Part of a small language model's weights: 13 layers, width 128.
Each number is 128 + 24 x the weight over its row's rms, rounded and kept within 0 to 255. Layers, rows and columns count from 0. Numbers have three digits each. The size before them is the row's rms in percent of the matrix's.

# layer 4 MLP down (transposed), 512x128, rms 0.073, rows 130-236, columns 64-127
090:161126145093158107156129123074143190177113123105165143134101110128150148119116104075140161139192158169168140120124124109089146084142113114132137114106110099139155113123140105122119064132084117
102:133171135146136141124169115133128184105128170128159138123169143068130135133107093105104134144103163108117108168117113116105127136148155135106127100124138141113075105132148126131138147123126064
092:132129105155160134136147120112156119114090109123127139159134130088163126124099130141164113127099128113149140139188144119103091129125093136143089205141153089127127135131116127144160138116152116
100:112109106151117092132138124104152139141137108093146127128149094113106121118178164149168125087140114157141135178134120083107075107138169158106130129126084127147125118116110110099119146114121108
091:109170119137205099091116080082140150144123165131163129114132124169121128169107109132140103128102107131136113141138107080119142117113128136098151116135145129129145071124128131109127084125074120
105:122162142114145102096107118140088172147108139169114101138171138158132109134156127108145127120176153108140110107097135115128106163141153113112118130115122168116112140129096162122108165095138124
097:117153134095141159123157141128093143154134155152110134192174107110075144123118141114102137117141163135172144119130114114113155116133068118101081133085161116144120156115122110122122133115139132
096:149114104094108117114076130156103134149145131119125173160098142124125109106168104168174101096113121116128145130144124116109095145106129145171138104117115106121085159135141105140129128088134139
109:087140150135099133098165144068133112140147106117097125094111124121129152098115129118144133148126149141110128149152147163129154115160100141124117106144156136108151120125142119140148115157146149
097:149150117113137109150154115099146107131149095136108114155127104081091145141116151119147129061118105111145159089133118099098114125127189118144120146110131099101170133124127140151124152104114101
089:158112109151134090119160146144090127107089132101114119168127163096125090117160175148111159137114103123156128117168147114145127085127129119178094134116135122110138077161126133105129150116141142
101:099103128169097155142136141110145133151139104118106115117104132144134098172181100111101099135136100131091098112133144083126122152105177141177121119116153180120155129120141148144131140095125144
100:125162117139112136107096140114127107127123130113121173157124088138109164115141112096109170113185130088129089138099130154140146135131109135107132094151128123117126138147127146137100212154064140
095:145133106083145101117121155103145148131168153123111128149101123096131139083140152161154142099153163130176138117125148133081126136125109125114131148127126125090120127080110134145166138110082153
093:090068102114141157159145109151150134111119117100115091084127111128166122138092097177143135119156157118160133184092179121171108154137151145122096159090110135145119134104122136116145125153139106
101:130164123132110129148073148123153145141126117146112104117160123141166121102130121099128108146164117101102107112134111155113095176141171160141147111150143105144173132128138141171112063110151131
122:141142098124116143137094115152130114112137109120106132146137101157137087136121133100094131093180113135150138103121120085151184109123138160151081107087106097125159116163108121158150128122135118
108:107125144146181136127170125139173145159165106161096167101133160146126086105132133118116157132069123166132133124156173130120097093135132092124166128145130119123104121116111088144099153101094128
096:140157102130109153061109135118108095149143134092126153153117126151106150151107111114147094121128131102152160123148101136127107134125123119110112121080118097165148166150165151090114083185140109
084:145126129124154094155123148101134068141093146123129139133167130141114109116111081123142113127145184148141145129126087121123146098152113115083144158131156138122191131068131153119137161131088153
091:125132140149106142140141141108141140173099167100163156139141132141163141080185138109101110166096108118158124134138143122154108114130153158160133126138142090172128095138128084156122129087099131
092:112139096126127135125108079112158132155113136087151071166140155138140150169148139134095130167115117117159118124135125140133135136114078200163147131147128116095140115106127137103169140142113157
096:107123159139115159124150103102112164124118095149111129148114141133126124105117112111117118084172161131166089062104151062167117167143112119161142160113139161116143141127141151106157113170130117
097:140136130124141170124113109083129106108110135140109119162131134162113171151080110151152130121150145159127107096095101129172143126148150124168170146159126152124137104120117109145141125116098132
095:150158121117135074112159131128106104102158118128186125111104137082100093131103107143111166120098117155111105145129172156123108110154106139119137123114148099159095080147135131132150143155144159
097:092121113074116119111111138131141102133094106088106169135122157083122123153137160161136110127115128141150114135080119129112114167119154137161146085168131108117148140118137150160180153130108109
104:118117172104110108094107102110137096136146099154120128129111110141123107146108150097114166080137142167147096122105121123122165121157136101141111079140159114153138108125141156113145103115147152
096:133150124135155131101112169126144098149144137109130134155108157159112118075131134157149119113149144117178146088137141117110125128079065152136122091147145060122103124128158141101161130123140152
101:105115159136097118140133135135154117142145097150151143139094158176136131105170110126086129100177147109124129124138132151185115143110132124160116133059112139140175102107097154113122158113153110
096:133118129122114164102135154125107118119151107102148112097090129140131094174158122095132117176132137128111137077139123169102133141076132159141121160139152107106148158149135121190137126138119113
105:166163079119124152133132125129141121142149122096098125132116148126139098145116120100090126134123108106112154136131160078139130122131127117108152131141059133111133166142130137124109134105121086
106:156140156120120108142148106150120084122117163158144086113134086103132084134097132124114068134139150133106137143138163103148133112096137119098106132130056122145112171142161114146117135112129158
106:143122160122078125101121103114149116112114109113126109144113082131160121119138109129129126137109119168124121145087126126112128094141130142146109179133127152160119138107114160112147091129162191
092:124106116132143132112115155111145099131139142142183164154117153118170160135112096097126151125112100123088142139087078113131114108145160163124135131167129138142112161091120162100147164100105112
093:102134126130111141117122138149105148158111160108132114120133167105141109128170148137123082104167109088158105109151122086115150156157078143145086117125192083172143123128124147121158170128125123
104:127107102131066110094093074097153164159128119099155112113133129135109137165070108127152122118109162132133161103121160095124121158118122120143166115131104128154166133097156127100144131129124137
094:137140122160075085163110099152093139126140137165104174132104100093135099111139163102085107092102160155141173133121106151100123119117136114113135163121067172150129141102146121118143178151103107
101:160135144011119154164147142120174115150119135129149152142138087109143164137117101112111111125119147121136120155117126123123117125139150183123105164101119128092141088109133161121132146097142156
107:104149120096143105139119102138091129166133152174142100105137130135141128127105115161097150143093107119128092086140088169097160142122101132135140084118106086114113144110088121150102104158156149
099:109139156156157111100140124096097127103087152175150109120120153085161132125127121099130102126102162154122110109136104119121151124094083177136131141132118138129157129142121110146122131131103165
109:117106127111142108159144078111115118162184145158132102114135132124101131087113130118132129124101100143154114126138126135110137120120140114164120104104153125119097172139078148111111174142109084
113:197136119153139112123087135142124167153105084149132154120146146108137160134162124142137139136122117118146137150141077089133135100100112123114113121110119095155132103125082126136107151153139129
097:148116084145089133099123151173113137093158171091127122097123123163123150101151117083128144135116156146127148149137085166125138133157134132121136135147085114119122147132109142093104151151144111
112:130120157122148126115096095153153133144085102105092123186138155134122141110127145133127088109173126108120117106117122096151123144095168136143113100084106134141165153135095139144136113147170139
095:091143145137129134128168132107144128142152163167179123141165147120074130143129104132072109086114177136143154089163104131133097093083117133087106161095171113090132122127116159081130169115091132
087:117134168119075152107175143135144140124142117102148107142115105119137132119063133134139150160088086142068149106088124163116115136127131150128096119108153097146115102170099108174102140087160148
092:125158114114088098132093097123147134093131134122156129147155074118144143173144138138102117079152158132167138085117120165140138129155112118099112133083168108114124134103082111135159112142144132
100:135143103135157104139115096174104110136127147137105107108136102112100108143146138119138155086115148148140175171144130158102127120114113120103110138113138117099149110117140097146120160149087121
107:131156137111141114173127155109138145158117181108112130112139127116148122179135140083140102105166147147135117120135129086157079118150137148120128132109109139140198092161141120097133098135106104
091:132128157138124164122138096094149159140128128120119187144119147145140114117097131063112106148131132164163125145155123125125155122123108159135159118132113085156147150131107156140125114158111141
086:118158136135097109110142130129153106108147075141130128105118106138135150106173137164112146131161105114153113140078135161117166094147133108158125153168103112101114129145129153132186160108142174
096:103190138148125120135129125151134118125080116155125122149106183134167131078105085150155129137134099092092148117146086147144154111082132130126121096150127108095145094137111120127122150140108163
100:080147114161117132160149112148168150132103146117105152082100114128127143085112096113106128177138126115137130149156172173135076138145153117102106088108138148120106122130180100110116132138129133
099:152096128128165134131108148153098119047120120147117137186164133109154142170109136140111095089123127099143130148110141136149111143094162104166167100100110146106121137130157117110138177123107126
105:116165217140122127130135162101151127112094077122124121072142108093128115143117140133157106155128132093130140122089135111139112153090147171109129128136126108106131141116142152103098123142157118
108:080118123153138165124096148130147152125092149132119158142182175121119123108118163112110148172138057098126103102131132173090136130092082158148175088123141137127097118124124129119103119106089142
097:150127149114180168096112133123121183128118139125086122135137119138144088117085141141130125143157078150097102121144095118100151127134157136115154138114100099110102162117141136138115095131150140
101:164149100165105130116135147118120098109102129129113129162135124099128101067105176156109051163145126123155104115149121087147134111148119133150112125128141133119119141116149154123125135150058109
104:129166128122149108125145100121124116116160149176168132128132102121184110117153108138146152113108100101072112161105151121129107108142108096126118127128150133167094101118094105107088108160152149
093:116116107130168096117113133148103120122097130075150153124124104136141108156114136124153150130070089145122125129131131113131162138096139158118128200075085179112107094150075163148143143113143112
093:154128070103079123140160142122127124157160083130170126094172114145118109111122112141103117142117155156130142125103130177123104112171154124125166109142109139175155153148154136124139119099120153
092:098132164145111200109157129133122120111151147067129136165134118158100122141121142116130099126105159146153139104143134136154123142135135134100112118112161113113119123145051146156106191107125170
094:091150153124076153115091148081143100136121138143127122139134155121097109142146165117116132122111161063114121118127161105119141128202126164110175120132135120122132147135144154158151117143061162
099:110128126139161159137175113127131144144108103078122120094121156137156105190174141126118173164113108133127120125122130166131145122097117164130111155128153113124102105191087112102158092123138117
101:138154109135159162124134124160091095115073121131109098158133114099144125111144143134121102136096134132160115148140084168095099133110141109128140094187130152121128101141116133130147092137137152
100:137152164147112137121128097136165099113156131175142113105134074145128138099125112148143172130081117132150149120128151148122096186131123154138129141129144123065133116126128154111120135124130116
107:097132118180087123173121122142143130092117145135128134125125089128142163105108107161080150148143146118119113164111100134091139139150157135147124119120106140128151141101142073118151143145075093
102:145124108111158095098139122121084112112119126171144147129122164155097118127112116121127147147127136095093147104080144097140144121138112119161129102111115154141129118101154148101079167121165111
107:161111112123107154135134149117114114124148169144107115092112124166125150140094093106137101167076087148094152140109164085148118145127139119128130125172096137123108126117137117127148159093138119
111:123145124096157130160131107147136060118098107133140150165078146130147128148119139167139162138123086101105126189153092118171128113132152156174104148137132146099158145155146135135113113102145093
093:123178125127155154148171103107115069091100146118142173132062136119119170115126140103116135137128146141162112092127129129136171129127135124146144116117135078127119078104158116128101112124140132
092:171118156095169134073167145125156141111112130105089171162138138135108097158143160136138134119130120123152123141081103086148123106072132141113100144141212065153164150126125159154117113091111113
091:100103114133137127093105149101145133149098112110127094122125135183117158118127152121108131158139169146146160116077119120158111104201134140166143139137141118129153121149139098123165158126137079
098:110145109142106100141084125109107145097135164149148152106138070128167139108098129128135084094132176146120121141123149148111129121125138129137134129132111163115128131126120151081094120147069150
097:107110149161131144141124130158129139126132160181137172119102119116142154120100121136155115134094125125139105167159086108120111085151109173132087138104129077102144123137123159100118119188156107
099:142118089163163123126092130148127100141126147118095119140150083131109103131128127174147121079119114130101108137141130164123129151131091161131155129179114103134092085102151137110099200121117109
100:097152135096095112121097137151118078125138134113156120137108115168127140152116129192118151122101173110087121109126137106136134127076129153121154115146129149137111085140128167137152164131135109
097:124144129110132084183111132126113145141104157137175109157155125128096084186122131141146130108098180110133100121106140119145124070090133153108129125126137143110144088149143123160123085144099123
100:126137104102112150140086120110177150114101154103140137114097127151137125137141152146090135153144181148193106131112112126097144069166098142145140127105111110138115143100146125131179105133122114
087:154075119162125123159091097113116110127160176108177103145129112137141154120148108114158091106124125201102154127128142112146133125168118145095150124129174119136179159123131136136144118087129158
104:138130159138107181133096060136107125134090136181144104120137121109131114110112137099068101144100131093156166131135101089140120152132103118115104106117180131151144133142138127085171133129081121
088:142143140169131084084132112111125087096105143124102114156190154135119102145178158159145132115134155133135130038108132140106141103096130136136140137120100142147120128138112061112113120128112143
096:124120171134130119163151184121143112111139127120151129136173133204173129130149120086142127151123117106118126158149097128138120158132164138166153139158133089100146119110156103069103132141103097
093:145143149123098139099115117128094151167090117131113145136133109165117116134152152148080140123157139123131107123131093073109137163144087115145114102099118086124144151111129117135151158117151103
098:163099144107143086155190140121114108143131136125098142143138136138175138141111070107150150098085140172104141124131123144116083127146126112114119167120110125131107150117143092158113163156123123
105:141120130134180168127139133152115145123149168124098107125094192095110092130113097125178115113109140113130158121144148127149145125166093125124128131133106118109121125139106132164053177171085135
095:109129092119163124133127144110151129143133143075160132154157128113160101086143123126145110127117122136103104129118107121165143104075131176138147149081148120119146130117089145070123155149162185
093:134130131135103137118133140113114114151181137112166127105111155109096142101095151100121110112154124089104106110155134126168156097138098127148132099081154146098176128129144070105165149091139120
096:152148162134138140076151136123100095148106111135099098160152104122089109162144118194107099127133145121152065090164157113115161108091107122145107114159151149110163128138132114122163128120093157
101:131112101145150111134165115127183126136126151057137147095145112124179106175150125091108136166135151158126150134138120126139141101135126139159112151129137080144103132169117129113153102140115167
094:140114098117118101165083112137132131123170173133151094131137153181119136132166106129084118112138164131130133139164114107086139117147126117141109174112092135114104110109125161121119130117099133
095:146114116147130142114149139159116152107119116136134142144148176099107132097168158137089108133131088098107140124149144139136146147117141066168059097129151144126107103137115164122139174106147127
094:164134131122168127154156137148106146107121135089120133101136127129116130115139130123108142139115109183149118136145142121144157121095129102133166145115117114119124154133129108098087078114110134
099:127144158068114112128157110133172094137103126109175086180110124167111132129135131100109134120148126114118149093117153142139109132123137128145080125115135153159151154145151117117163126127134120
095:121165140135130089117115101115108141124127096124123127165154131098108159112133133127113089117113105118153141108132095148170151151138118120144086110158160093151100152132126134151163100178113125
104:118136137103103127117130119106171130105162166109155139113162105160095183174122152160112136108112115112120121127112144155093124140136143137120146129113133114127103120124140150117151120078163131
109:105116158083124127106127155146114151147162102122111138106143172124112108163149134084126133144146151172130141112124149090144128118118101145139173105150121105070070136141141103120145128092087113
099:077159157132109115110103130105157105091129128169154091112131130097137098153130150112156107154150132136114129143130187115125147075090135129167139127130129117140124125114109114105111131166111141
090:150110143161183147122153126141108106164100104088111133135135118111150158141157095183104114166100084115132153108129126101124124137137146147176099150128141076123129120156100127124106144114156163
107:145145088178154110102077145127144111102117111110083135122114134103130156175151129131125124095132102120123118080165101096124124140130063111170133107123130101141177093144114127063130118140090122
114:113113131134113147132139114114128153108128125132136145106101090126176129118101094118156151132145125158122096161123128179147102123075123146085156137150139132142144127135165118142103124147085185
092:134176095122082113133113101111137131080129170072132077193104146132089122128143124113159108133127130151122086110147134178146129150136132160125141104182152166106122104122119188137145155118108129
102:123106109108151155150135122107091146147107122117151162165133119151129100160090173092138109124111105129131136152130160112152130099106182078125143166115104124098115176125118091137146063111148151
097:108130119091149074146170123122105058121110112138159133136095118122186125128170132129064130128140163159110137106154142106131133137148143117151114129079127168120125153121095139103136147143157091
093:117099131131158181122166120136128149103157094135135107096113175140135116091124097155142130130094125138100082107127179129114171173143101105107124146108101142140088123118125148131153108117105152
093:115081114177109136160108111065150116133151134140108145160132144117185077152116135132112120132170109140102145168096092112133150131121111127082160133144137149149142149114167137116152111121147130
102:139108147133112148138115117123109096133108132189146086090142145129139135160136116115091160100158133106144128161065094111154155105104129177148089094148131099137140078124148129135140164084110112
# layer 4 MLP up, 512x128, rms 0.0732, rows 131-237, columns 64-127
105:146116137164118120168109117153119142104114092136087176151129153076106159114118106103122083106135110126115093115144133098133138141114148109105137137137156122140116118122142142135146102107159089
087:138116102128103149114068110101131126142112091091129144153126132122138192120121104144124106130100170104136113160139122131159127115134145135144131106114168132118136140144157107113143136135109119
102:111087097130115125135085100121155106109174112191119152151102108127145127109173127141096175118108136162103174088104138147116149147099114122099146143115093104135138156139154146147075121147131117
082:121156112115110103136118145122134114122117128146152098192106133129112116126100116120097103150165154122111134113150134101157135113137113112167108123112114147118123102155150139169130117122162143
110:138115120164126121163140091123106147108105136107144109123097146129136110103142146136118103101133115151158138130131142120155073105144160128146103132177108089128152101146104086110117116137073104
099:129109132147155116140139178165119131101150094098092148122138143119077150157162135109127138086160164126175090125148095137138113133149117099131111160107120110132104119133100116108104133111144126
099:146148081177144135166076135164128129121178110138170131153102184110095133112127134162100144158118123120155096161118122143132095143102118132118128127143153123128138182138142087095133147149080150
102:149151119148141166133110139154103142134159129175131137119128103141152112142135107191089088133100112133127083111150131132108137089125126161117123169119152168133142130157116091106135082115181151
091:108137125134145160133108154157100138121147107178140131105126135106144147106149107085125155124130178120116124150127072131147090135126153122171101111118151169112130116092133110121108158126138150
084:142122131127150126154146180147100113141114135134176128116096118150120117126116083133173119110126144108144152128130114143141097107129166102110088128115125107157150124158132124142146148134115115
103:130158104132128110154110132162153166095123169109127139109112139121120154138144137095121100140127155083103126157142130104137122123136114172146141118187109103171099176173106111064095135122143132
091:111145137099145139114126139110184110146129132106138106140128134060133143143119137168141133125086172126141171143179109147150104058136121143166055126137123134112116126091122180107135112109127136
093:119138092157085136136145117135127131140136115140094123147164136110144138108153122097100151161116136133151176096120143145120159151136166153104118150176129142138132100126130142146133121129139073
097:166167157127143140078106131152099089169118100170157121148084127094148134143114097175123123118085079136120116147116131118135153117131078088148158112129106122117124122174150114138162102099156106
101:102136085142100120148135126109111149154136139102109098144121163104113147138121149114137151115154109085121127179105130158111128108139127119090174120141128125132146129136156112155112162106139157
117:151125162140128113137137117107133143132090128120118129134117123139062202157149138121130146109141153124132082131160121135152087174054120143113136142155138126115124148157143090148177131163132104
104:146176124180129124157122118120132137138127140121136105145123113102131167096102107161139141145124098123182131152117089124105122147131116120110178142151121106124139111110173103142111133146114121
094:104138083148113112116104141137106091096162153091143119124112135100104168162158111129121135137104117105114156129170162149141171150089136091192095126131122121167123095099139116160122091139169083
079:111168080163160124129110163171146118194159140128104139141131127108166140064156142101136137110132082171120110114127119106126108104123146118152134129170108153146125113114114112120117107151144103
090:137138158189170080123113142120151171127139112149103116135130105164111097165069126131160099088151154170144164165116114098132153131141107129109133134134118117104103109121112137139116103137126133
082:117087092178150084109174120107118097144150083144128151128104115115110139088141176134149163107128128122114109129114125077175130126126073155127102145065107119166163119155148125106113126132166115
092:122127119089149141129090116102133091171164157126145152137092120154136140153124139113118124148093122164124155165107091136077096125115131126145124115199125116131135144081119099139126106112125203
089:117098135137081151129176102156102157177120102138085081134120084123131101160161177091118096167111134109126127161119155140134138104118097118154136088097089111126110129146134125134140108123140151
101:127121166144071155164151127105083115127091133117108111150180099145146151132116122080067134157146137138127136106145139108166125112139130105157127142114131155106125111082109120110134134131149116
101:141127171105107119120133069099170133106156143116106126093142113154158130140118113113131187124140162156118088136122126140140140152153146125119157173096115083153097175123155144186098129135135110
100:117087075144133151132129118130122102166110126107134114109102145088136150168156095091118123135129172138150146134131150088139109167102167143093116146140120153188056141167145178114180127141162115
093:138128128114106122164128147090127138110097123125096124131132112140117134145190125152108160159145090099141113145140143158139117120106109158158086059209097132146074108118107164160125121142146103
102:109122189142124155163121118109165095158130091097147074123123146157134104150133160131099117123097157130129112111081093068120144087128107114145090117126098144155192088118099169176141124111150137
102:144089096136142177131156150051118112111131138157108122143136105110137132151129108172116100102095128130141149122121177202132135098094120102169139131137138155180170143094146145142117134150118132
104:120156123131174113103169126104101111139124125151108144115101129104166125137141113122147159141115099136098101142101135137131105071123110093096084099121123121147139130182078143145167121170135157
104:136160140113131091122112128136049118161114088129127098126141111110131123141166155094105142123130124132118179109138109097149104173142159139115099121117116141171137087139112112125130140151156133
098:137127163124175145095186109098103142117116106139146122144130098120129159137116120130159109110110111077121088135150115089108161129113178130182118137106116084139112138106098142131107151112124110
092:099164097150093137164137094145121124158120136174071142133128151132159126155136123134116119177166107130111092113144117101141125150117146143155148175160122116127110128141109128082065094126098103
089:120105134116107125144126159106176121188103140127123130117128117153161141125137110086112130113118181076143128136126098082137123151111129108096068100092168144124163153116135108119089158139165158
103:142128075148165153158111112149102153175164131122121141109152136126118137167145110138117103111067183085122122126122126125163178133096169159136127109115104082110117120108167107151124112105092155
101:090097110123127146137151186102155122116120152146122146125112133120109169121125154134122111135105129062172121168137137143116125172107090133109108093104147147064098136095105118130133116122147127
101:080177151165130148147130097088120127099152133127113125134148117125132121154145147125115143161111142122126134136136118159161147140137109117080168143126123180096134157063139126168090129146122107
109:137146126157179159135135081120150103142131152116131129125126102154106128121130111204126130132145121074106126147149110096147081131118135122179101134154100104169108144131144158123111117095101140
101:161091145133133140126099107121120143117133128133154085097174131119143105147093126131113155139120190132093097121151064135117128133105159106155060151128123161118155165135120171129111144129121151
116:122111158155131117138138144129130173143119142132156156137133121145189128144161150158151114085122119105138101104114155111106130139120121131095128136132117130143126092170104088122147121121156111
114:148130154130159128148139153111111121117088095136124113146157099127150148112155124117118123109142116104144097129151090095105120163103112136133134117053128099153117112078138081118107151132141126
097:124139135137127183136150125086114151174121103183120088137122117160154147160111141109144113101120101132179117134187122114115132141114134127088105143121157144137112100129143151135149143122118166
113:130178123111104165149093094142141117101140125137077127132135149138142153104168122137095114159169116115109107138107096180135173126093111177107138127158120105092126146110104136149156129160154157
098:131100124127113170128140124110116160120129094086121126135181123137099157070121069119083151082103154125122113126168173116134116141163120088133138137124111147140137116089164143159149116105146061
093:112100114189110130146138136097117071120141141149124153080125153145139123115104124116139136142161117140156128129122137150149117109170130131101109148139130165149133088045119124085106091123117104
093:199122097095136177146113095061126120131134126130175103087158170136143134108094107105126125142100137128103142183148140161165109139104133146102128118091129172164131141134141154165144129126159124
094:139152095133126160163045119130091170100098133133155133165145104148045131138160177135110111127116114117096115147133125157119098171163108162135113143177118095106140146108140146120152151124149122
102:126113149117126187102144127119090152103061147140153123125155151126075138121094127157134149143132134132137112134147109157155139123095094137093140097154137123112092102134127124171126095161140116
090:108110128126110143137106125112135143133111095117115127109164102121126123186122085137112132107139115144118143145098077164116114149125164136137134130144134149176138110123108143135109111115109119
084:078155147135182159154092121132094079152169163146116140121115174125134099140124121120103138141071130138111116137162137104126120105119170180098148129090124131167140111133108086093097117112087109
094:163128128110118135143135141125098137092124110129122113126111107107148110169117157158124127138144150124141137118116124136088134052119107133166145118107152104121085115120121134120145120157135158
096:134081070157124103151113109183121102101109166128133159138131138149139146119132119116111075119113125137144143130096095139122115161151156086125140174108137125108118143150155150098118082121128104
085:108135145168113124101103137148121134149084162120141102140098089115105149092121140162169155154108126087111134117152139110158116150074107163094096126147135144159154094131128141134112118084158131
119:158125063117122115122099121141145191158112110126142122139141145121155093181136137142123138088099135102153153145128129168082123155131110121135118160099123105152107147168125129165150085094132121
111:151111143124155118143101136142143173135129146160148107137151122093144086099117152111138149142105115119119151136139127133135144103122157125104064070097112121158121099115150157121098134139123128
095:106147085094104144109125083126125105115153157131167114144148129193171136130099090113100116120122135161130149109106088198138161143113115111101102113141111098138111141122134134121100138115134139
101:079137135105122136133127084130127127129150120148107131126169115139147161170126119065113151121106151129131133140097137118143152132103154121104126087101109142133166111121125133168132147135119127
104:089080147140106106146115132122135166127099105153165126116140100125107099121151147118118135144104140137136142107106112165158130120114131137147104101128152148160185145134192191125149103095150156
087:139142150157109139144154112115174132143188159186065152121128132113131127124156115088104078114132148107137164147103145127117114089120122090116133103134106090120123157158154090125098077136136135
094:084097111125135126133139168126141075137135109084140108140134100099087127149129086107127122144105141125161128113114113136122165133124132126122174144115131169195126107146130122140101108117125116
104:109088152176126126157126118081132109152122101151108107134174140121133083105128125098155131115107167131099169111122125135107095162097112154160113153137133155145150108071143079125154119130123114
085:122104176172167149124142136077106155131142128126108162102143120169162187079191134133149093143130117160144140133130136092098117133117127100152069134135134132102111121164067164122109127156111173
102:102140108127116106130098145106118124091113113146136143129150143126167135158099152110093155129134159130126126120107112110136089119133155099104135108152117193156142104112127106107135061182075102
096:130118132119086085155123147118120109109135159138104147152114143130103141126132143152118148126142149126132075127120153108164132141142093102144133111097147140140148156146121113156130143125147131
093:123167125123164111069137138103109144156123113133129142167158148106176187123131155127119110137170097109107136161091129120117201077108106110153128136163123100138140118115103118118179157112112131
121:128131134109118152159102131103098174168169144101127145098130136082114120128154100107128165103099128122120103096103152158121156097131123107092097119123117149120102162150140165130128124100109164
106:138165101140160146163087145124090109103145147119089153136066090076135113120108130150145109110140126125117068124147094120122130148078106125070171143155108145116129156140165120170132119112109120
104:154114134147104114144117156118118116111133116125112132121135097086159118112107176184127111125131100119125082119136127158160144144079140125101133166141136126172109147106106081111149148119129116
105:148110149175107130156171081144127162160110128108098148101125153089125117127187134112112121153090105095124140169157145123120147102114085110133107147112151081111115124152175095119114138141151111
088:129164096121134124109147152100125114133095121133121164114090109121117144152154175117071161156114133142163123072129159132111121137117170119096103162155115119159100126120086144108109097110165116
084:127108149202096134138117124116097113132172108148113100143144154123073148113146108111088120121118111135091121116139162164140115131126134115125113140137140095118120121132129103128128196140112137
093:120092151134136141147096135107116157144097148114138097100137136162087125157107137131128126090095067157139158174145141136130145145143145154160159103110133113138107140099150147079111127143118131
093:149118133110133142123173147129106158156106117150096131152114162112173096120150109115119153105131116162121126170092113111113173101115168159120138141162110147143088112145129133152124149132114093
102:147149147152111103094142127099155131122143090144111120189114152134131120112090147137119133153099108136137129146122149154132103094119192113088121097118114168140163101130126156115163115100125118
093:129103171176137142150140130126122127156132081094081090143157139164113107154143156114173118088096162112180144114113098140135137141120108130118137169113114161141081110114090134067130105125109148
103:131137106101133152153106116105112168134122111143134144153087147084161110108163111104105142111127143172134131142128120153090144100110096134121103137098119145129143150123157111120073147201154122
104:131125141144086161130128154152161082125136125072098174132117123145157134093110069136098117145128124122135149113145147135112205115141129098156127147144118123089135146119083156101077140119109136
091:168119123132146091109135136179048148131136130133128149111149116111101147161173081154142114081117114123150123093146116119138127127114117090076134139104110120103155097147093125107126138169135107
089:131082150102143120112172136083116102139189176142118140176148121138191143147121091106100094119154145148140151146124121145081114150136156154155114135106156131082126166149110140140151102080118121
109:134124113141136132123111131149132108207165080157138129117148117140134165086097085114110097122122127109132174154109120100135147142081138103100173102151119156148108131119082129169119162117120124
084:118184155122110162163138173135103109127110133105099136145117111123166147100120190152099158148128112146139157177157130135106141133143169120099081095117099183110140122114121130111131087161138102
097:159113137156103127151177186136156103112122095138143149142109135201098148123157085076179121108113126127132140126155141125135101168117141136129130137130145149137126118134125103154130132122135121
102:139123129127144142122126143087144100137137133145114142167185154156141113110096158108115167116120139120106127147115110168163080190184135125131142103125096196145081103114142115161155125106130134
103:118140150110108115128095103182158199145120145133087111110130078136145103119139169123079105155101118126154122144147119141118143160107098102148099150117139138108101135158150127118144119128092161
109:121113125136130102115143133128118114133104128140068137127141092090181120111135108145086144117118175118085144137138133165087164135094133138132154163109135161092167097110132131152089165128145118
086:119121160122119115125115121176100095143094107167097109151147090160091136116147105205113099142136115101109141132117157083144154154116108138107104166142150142154094117146142125151094134136134105
097:128138138103101108161096099137150128142138169101109094152160132138144142137138187103116114134142149124131168112085148101165105187136091119110129136117111095126118110129149102155077106158121139
090:138105122127133147166130111079102135166159215141148132138150118108139119109099110102102152126146144138097167158140101139104116160152108126143150138121114124117126122069182111139148135105162117
102:111079114094107124125113136105137119133125086149148134100127109145143127141081118139136109104137151173136132164150155137097092145139137110175127092131077145180136152117116114131100107148090103
094:103110187124127124099137150167125149139138124164126083152120105126151098137120120093148095179138121136184137128107078121143115117104116110144101157111135134097126084141132091142135154122113095
097:130112146125183111120113133075154108122144134087180149117102183130140151114137083144146097074158132154119151148079103127108167128145092132115164110143136163170079148092142116141112084139124105
098:111112092116133156164119172114117142156079145118099147118182125108164125127091156130067113167114161141157082122160112184102104153168093115113132160106136122119130141142152128080155083143110117
092:119131167110154111140081156156098160114099111145146093126137149146148098108077139094150140123083102138166138147172133126171097109137126112110125122142111110161128151163145119135139150143118074
100:142138095112131058113135117107131083108143128081085151140157173110113147114092121109127121126150137126133124092169153152131129127114106136180128136167120123135118143159155129163152088132137110
109:131120076135116136184096142126075095121150101119118164138121144140115121112138167113141105088123143141079125144172132167149116098132099124132135141104149114136148143126179153118103133144151099
103:112132158132126147116125084110120165128099127121115100113134144096160133089108105151130127174137133118102101143147119148107191201118125163107169136117111068140167154103142088139124113121154103
096:158126152093126156105154120114150149100124154145128103150149158096111105066092118134159121125113130086123120172134120104156121127139144104148103136153088153124149127105058146108164085142100132
089:133129131104109109125114148102102140145111168141086102148112088166136115122153104125070092135150154114098118141122100108155150095104129131088142185152136092127112134144106177114138144125124125
111:139113134136098135140156144108106125122093123131113157166108117136158108164157124111105120149130130153152070133119093088167125116127119118075150170141111152132145113100125152130172112133145105
115:129080115135126145160113177109066105085093127112114167144134094109132186114094094103115107119157099101108136103115135127136146187138153113106129102121150148141153126117126134135115120168167081
090:125164130118162144130166140148127111136147107209118149108172129089104175157167144141138152108096143103161116109119148119124156121110109078100104165120112135117120149196125136107143107128123112
101:127130121137119118114160155122131134157125119129104133131149135099130136090139092110087100137160133138098160123136151141188122136133189087124115111110130137164127126139098133151142164131127111
097:110087117149135117155101145147110127161165140137139150088139136098115092061094153125128164138097099156174116143126153103141107156108110114139156109133134122197132166156140123106115136149126076
092:133154115109128110163127143120143104131127153097138123105090116136168125089100107095121100148122182143106132131119098118079136142151135084156139116159129104120179158114133159129108122152164063
096:132160108077099133107127115159147140145120090168161128128141155110143181113144139116112107144136135110143130143112112151134138186099085137155146195139133134114131116147139159105142137110171137
101:129114167135159104103107161086150139151117134133126125127129128097075125138125135151115120111165131119122144139152102130166138155096148093148123106117068102146124098129150121137149154148174095
091:126095140126102112126101125067122138125143125161082117129112144139146147112138174152137083124147098148120141162144144062098155120141084111125109160103158115128138108111164155102135127142158109